Weights of a small transformer language model: normalized queries and keys.
Each number is 200 + 20 x the weight over its row's rms, rounded and kept within 0 to 999. Layers, rows and columns count from 0. The size before them is the row's rms in percent of the matrix's.

# q: layer 13 attention query, 96x96, rms 0.12, rows 37-53, columns 0-95
# k: layer 13 attention key, 96x96, rms 0.126, rows 37-52, columns 0-95
q37,065,218,197,202,167,159,196,166,204,200,224,197,215,241,208,201,158,161,206,222,208,192,183,186,210,221,214,231,191,188,182,191,205,208,189,199,199,213,240,196,170,184,184,208,211,203,193,178,215,173,224,229,226,180,197,182,186,239,172,192,210,203,197,201,181,211,203,211,156,221,174,204,212,186,212,201,203,206,191,194,230,198,207,223,208,221,182,226,208,223,153,197,170,203,149,198,223
k37,069,199,210,201,199,223,214,201,182,227,200,221,216,165,175,179,253,172,197,215,192,209,185,185,189,182,197,194,180,170,202,208,207,196,217,192,181,191,214,203,195,186,208,195,205,205,155,204,161,204,221,164,168,234,193,220,191,192,223,193,180,228,203,180,278,182,200,213,223,192,191,206,209,189,172,212,201,211,210,200,215,222,200,238,218,165,227,177,216,165,201,196,195,206,208,182,196
q38,075,195,255,217,197,198,159,180,142,194,198,212,149,194,184,195,217,210,218,197,239,224,203,210,197,190,191,224,170,234,204,218,203,236,181,185,178,211,180,175,213,199,204,175,226,179,195,206,193,205,210,245,210,210,220,191,221,178,214,187,181,190,179,209,181,163,223,208,188,193,189,217,207,201,200,194,190,181,193,212,183,185,197,203,214,194,212,193,187,171,226,161,207,210,188,176,168
k38,080,188,193,192,200,190,202,210,207,191,183,222,209,212,171,214,209,203,214,187,218,214,189,217,197,237,182,175,207,174,188,197,222,241,226,155,234,204,205,213,209,165,157,250,202,190,173,224,177,159,179,218,190,222,183,196,180,200,185,177,212,208,213,202,171,199,182,206,180,203,210,203,190,185,207,191,172,200,222,177,219,206,203,194,233,179,172,206,205,207,167,228,186,237,187,158,217
q39,090,181,196,220,226,178,212,166,178,212,200,161,230,203,206,194,219,203,188,179,157,212,211,184,203,202,187,252,208,235,207,182,201,199,189,234,168,205,214,161,208,197,238,197,189,168,181,195,185,178,218,196,179,169,189,224,187,169,173,198,167,222,192,179,199,202,215,200,221,207,200,168,193,203,164,187,221,178,202,194,212,205,216,187,216,168,216,236,185,211,207,222,218,201,193,235,192
k39,099,162,219,224,213,195,178,201,172,193,208,207,193,199,216,175,204,196,176,159,162,212,192,186,183,231,205,224,198,196,189,192,191,195,221,199,187,215,202,194,182,177,187,226,163,197,213,184,206,179,190,208,181,188,192,239,205,193,174,178,172,185,196,187,187,152,211,199,234,176,224,217,163,193,176,213,199,199,175,201,187,182,194,192,197,183,227,243,164,180,251,207,180,192,204,163,189
q40,035,213,208,206,180,163,221,159,203,202,191,188,192,229,237,209,164,188,174,201,230,209,202,205,221,210,178,183,223,172,208,204,187,175,129,196,186,179,217,208,198,208,191,178,211,201,200,214,211,211,195,178,206,218,194,216,181,183,154,205,193,194,188,187,176,216,210,193,206,183,167,192,228,199,200,199,183,185,174,210,228,208,171,194,190,233,209,206,200,171,205,224,166,242,239,199,204
k40,058,197,194,175,246,189,186,225,207,194,187,209,194,192,197,196,219,218,194,169,186,221,205,210,208,188,206,209,189,217,208,198,191,203,228,242,209,171,169,205,179,199,189,190,195,209,196,215,233,169,225,169,204,192,233,148,180,225,225,178,190,181,223,194,186,223,193,187,171,206,203,241,174,213,188,228,225,218,215,213,207,192,227,179,211,223,210,163,156,204,202,186,226,232,199,210,172
q41,057,210,181,203,189,222,200,188,179,172,213,211,204,223,219,193,204,203,212,153,219,213,197,190,210,217,187,203,173,201,209,206,191,207,203,175,178,166,218,211,166,199,213,164,214,167,177,231,208,189,204,145,213,207,207,208,186,196,189,231,204,186,190,234,189,208,223,176,191,195,179,192,206,213,208,207,225,215,175,167,183,208,227,247,254,201,206,170,234,218,156,181,196,197,198,195,202
k41,061,194,199,182,165,197,224,141,196,229,242,225,184,195,223,178,205,189,195,171,167,213,211,215,215,184,202,206,200,207,207,192,185,196,190,202,215,166,200,174,179,203,198,163,216,206,184,228,199,221,208,200,189,189,219,173,186,178,243,182,195,163,199,183,176,206,176,252,191,199,181,171,179,211,208,200,161,213,159,217,204,211,195,199,178,175,205,215,233,189,212,201,190,225,200,205,198
q42,063,216,174,204,189,166,154,208,200,187,208,193,201,194,204,188,143,182,196,164,197,197,203,191,197,194,260,215,193,172,233,195,199,232,236,181,199,179,212,185,195,179,227,183,227,200,184,202,206,202,215,158,223,198,202,222,183,225,202,226,210,217,185,216,189,223,217,192,193,200,203,188,207,205,191,205,240,194,188,179,224,151,218,193,228,184,188,176,227,188,227,193,179,214,191,197,189
k42,054,186,186,217,190,177,193,164,177,191,199,214,221,216,216,207,199,187,198,189,202,210,210,233,227,214,144,200,211,195,226,206,171,217,187,172,148,170,239,224,209,176,172,197,215,208,203,212,240,200,177,199,208,208,216,213,203,201,212,212,227,205,184,177,188,221,203,240,227,158,198,194,193,213,221,250,194,198,178,198,186,223,183,219,216,183,200,185,213,204,235,210,193,188,209,176,216
q43,052,175,223,188,195,154,206,200,215,207,202,194,217,188,194,201,207,236,205,226,221,217,227,166,223,203,225,201,213,159,176,202,172,209,189,208,181,177,211,220,215,214,185,209,185,169,219,182,160,175,210,193,192,201,187,187,227,192,195,196,189,209,217,179,220,203,206,203,209,220,185,179,211,226,162,198,157,189,169,183,218,228,211,258,199,197,198,202,204,199,167,209,142,201,200,211,200
k43,057,175,219,208,225,177,194,211,208,178,195,176,199,251,196,195,238,260,195,185,200,235,226,189,195,190,176,198,204,198,191,194,226,226,205,239,181,186,197,226,218,196,208,228,179,212,203,210,181,200,212,180,240,203,188,195,182,203,188,219,194,230,154,195,176,196,180,180,175,215,202,211,213,215,207,168,203,193,203,202,169,186,192,201,214,220,180,209,166,202,151,231,190,188,193,201,186
q44,074,212,227,207,190,192,198,180,194,217,190,191,217,228,197,183,185,195,205,191,207,238,174,195,200,176,191,205,215,202,228,197,203,185,182,189,207,225,230,172,199,210,190,158,179,220,159,194,215,165,192,175,185,189,235,215,176,178,170,201,186,185,256,180,199,193,217,214,236,221,174,213,186,168,224,209,224,179,215,196,198,221,213,182,183,166,191,192,226,201,194,200,258,192,209,216,187
k44,059,247,196,214,223,161,223,219,188,233,183,214,199,154,213,186,204,191,203,218,197,218,212,201,181,190,217,194,217,186,183,193,216,161,210,223,193,200,182,178,226,221,214,170,187,196,188,192,231,226,175,194,185,200,212,246,178,184,194,192,199,196,231,213,180,200,186,201,226,188,193,180,204,189,201,190,186,191,145,210,195,187,197,207,172,207,219,176,190,201,217,193,265,218,188,223,182
q45,086,185,184,195,213,211,188,184,208,201,190,210,190,204,223,213,205,188,188,213,184,171,178,184,202,171,182,197,205,205,209,191,214,169,181,207,227,234,156,216,194,195,238,173,184,176,163,163,210,206,191,188,211,196,218,198,182,200,215,190,201,194,218,234,180,184,186,204,220,169,206,219,206,173,222,170,230,193,187,231,131,202,204,176,202,174,210,194,226,214,226,197,226,181,244,219,198
k45,079,231,188,221,208,212,225,193,186,208,179,222,194,189,215,202,169,150,201,242,208,183,187,176,210,183,223,172,198,214,181,219,188,159,209,218,207,227,200,188,203,214,215,181,166,193,166,181,221,200,207,190,189,196,203,217,188,205,209,211,190,169,221,220,212,210,204,156,213,178,205,194,191,177,207,196,234,172,164,214,164,225,206,188,179,231,224,221,200,207,171,168,236,181,202,215,187
q46,088,205,183,185,219,228,202,232,204,180,201,231,192,187,217,215,182,212,190,225,187,197,174,204,209,165,201,206,193,236,207,192,246,211,186,173,196,223,165,156,207,219,180,190,232,233,229,214,197,202,210,217,191,208,219,191,208,210,232,154,201,146,190,210,225,202,212,166,204,196,218,234,216,206,219,188,224,187,194,225,229,186,203,197,192,208,210,183,187,175,225,165,209,183,208,190,194
k46,080,230,216,224,251,189,160,183,175,216,188,184,162,201,174,195,171,215,190,189,160,208,222,185,188,195,185,257,207,224,223,210,173,226,167,202,203,239,222,183,205,224,220,212,222,207,203,202,183,192,192,215,190,184,223,205,228,198,175,190,176,194,176,195,189,168,198,205,202,198,226,224,232,182,218,184,203,204,177,223,202,204,212,206,201,220,197,193,195,182,241,195,207,175,209,200,179
q47,105,227,175,205,212,207,199,190,192,221,204,207,222,183,176,194,234,186,207,185,250,153,211,168,223,195,229,188,218,191,217,181,203,181,182,201,221,188,188,191,181,199,222,180,218,205,185,184,212,189,221,187,188,156,209,207,205,221,208,236,263,188,198,214,202,227,180,203,221,165,167,196,193,214,187,247,184,186,194,209,198,186,190,210,208,192,224,172,202,191,192,229,244,198,188,208,200
k47,095,202,208,203,189,190,231,216,203,210,248,184,236,203,192,219,221,214,216,196,222,220,217,182,225,202,182,196,264,189,204,184,221,185,203,192,199,206,186,166,217,230,193,181,236,179,217,228,234,181,206,222,198,176,224,219,211,200,240,216,203,165,191,214,197,206,162,188,165,205,172,183,199,194,176,185,204,219,180,194,223,203,200,178,218,217,177,205,224,211,169,238,213,192,193,202,208
q48,099,211,187,200,178,193,200,196,226,225,163,206,189,208,213,163,217,218,218,215,204,196,195,180,199,188,151,202,200,210,216,226,166,180,215,208,171,183,195,233,190,217,179,175,152,200,194,204,203,186,181,217,205,174,223,210,189,210,184,187,192,196,198,207,202,192,228,196,215,213,204,168,202,214,145,245,199,173,181,193,198,142,175,214,233,191,222,205,189,185,203,202,175,168,224,200,201
k48,115,181,207,194,205,207,195,215,215,204,201,207,153,186,222,205,218,163,179,198,190,200,164,198,226,166,192,202,185,187,224,188,206,202,210,195,230,176,230,199,184,224,202,197,170,201,205,223,201,177,216,177,210,185,233,223,214,209,171,212,170,181,219,213,201,200,233,226,173,173,176,180,195,181,176,241,176,233,149,209,181,159,193,179,214,212,197,176,205,170,209,203,179,189,195,222,198
q49,105,217,192,219,179,203,192,240,205,214,201,170,224,179,234,178,210,192,207,213,188,224,201,234,192,197,242,162,198,179,235,171,179,208,174,180,205,179,249,184,218,169,224,234,202,208,184,218,196,193,190,228,193,231,224,187,197,198,209,193,214,222,209,207,192,185,216,202,174,208,221,168,215,193,204,215,225,227,201,210,190,180,177,212,204,218,206,221,212,181,207,141,209,207,212,215,229
k49,102,186,203,235,176,196,228,195,213,192,210,178,181,204,217,166,189,215,197,199,213,185,193,235,184,208,222,184,152,222,223,163,194,202,206,197,192,216,218,193,180,167,202,219,160,211,202,201,184,189,213,188,207,207,179,202,189,194,185,217,233,216,232,208,191,215,244,215,163,215,222,196,215,214,191,191,196,238,203,195,200,175,178,211,230,219,234,233,240,225,218,157,205,211,223,195,197
q50,105,179,189,196,167,187,207,189,230,200,165,241,201,209,230,220,207,195,208,174,170,206,174,195,181,203,194,208,190,180,186,195,201,207,189,232,231,173,187,193,183,234,199,229,209,204,191,200,245,180,214,216,181,196,190,220,185,219,215,234,186,207,191,219,218,183,194,211,198,217,174,196,249,217,212,201,207,200,204,216,214,227,243,152,206,166,199,229,200,192,221,169,195,223,171,225,189
k50,111,184,226,183,177,215,224,205,201,232,192,226,207,181,199,213,197,225,188,167,187,183,193,217,182,216,198,212,170,193,204,193,214,217,179,194,217,162,186,181,199,209,190,176,177,189,216,211,238,206,160,193,192,185,183,183,219,223,174,218,192,206,197,222,197,176,215,162,203,201,184,189,273,231,206,207,195,197,181,220,168,238,193,189,193,200,208,209,197,214,214,216,178,201,157,211,158
q51,115,199,222,212,197,211,201,237,227,223,188,192,213,245,227,191,227,203,208,190,182,149,182,230,205,162,232,197,200,195,189,186,188,210,174,180,173,210,199,209,219,228,169,199,234,212,174,172,206,196,181,182,181,170,201,205,216,192,173,193,227,196,177,193,194,184,176,194,186,169,177,201,189,199,186,167,197,174,199,189,220,216,207,190,238,163,226,198,163,201,192,188,191,174,181,216,187
k51,120,225,227,206,185,227,187,228,240,162,204,205,194,227,193,158,201,208,202,213,208,165,196,240,218,158,185,201,190,186,211,227,192,215,212,172,192,186,225,227,225,185,212,212,217,164,189,183,220,167,202,182,178,187,183,214,205,159,185,212,218,190,185,198,218,186,185,202,184,177,172,204,211,225,194,172,174,172,171,182,185,218,208,167,207,186,233,216,209,199,195,207,207,207,219,216,176
q52,114,208,168,192,207,231,180,196,217,207,191,201,187,182,195,226,194,190,226,209,171,219,245,171,197,176,194,212,194,210,199,144,204,205,164,189,187,197,189,205,195,227,180,182,216,220,197,179,209,209,216,217,195,211,182,217,220,194,186,241,179,174,216,220,192,203,197,199,217,203,266,197,198,245,180,213,206,177,202,215,201,199,213,208,204,219,174,205,216,250,198,220,235,178,212,200,172
k52,111,220,196,251,211,239,193,189,207,240,227,228,188,188,233,205,178,182,218,192,195,221,193,184,194,185,188,187,165,218,190,189,228,173,217,170,201,167,206,231,215,187,194,206,203,199,218,193,195,197,222,232,155,244,211,213,190,209,182,232,192,190,172,189,212,193,190,216,210,218,237,211,195,184,161,204,206,171,214,208,190,201,231,213,204,176,185,196,186,245,193,220,206,191,205,212,184
q53,108,189,204,197,221,209,209,182,173,210,208,207,222,209,157,200,162,180,223,210,189,158,206,191,195,161,200,197,171,231,172,200,220,202,206,183,163,196,222,211,184,229,222,184,152,216,203,188,202,209,190,209,206,209,224,240,204,223,180,195,212,189,190,212,191,191,215,198,161,253,154,208,197,213,209,194,205,186,208,172,197,211,218,187,167,236,191,218,202,195,206,194,167,195,184,176,184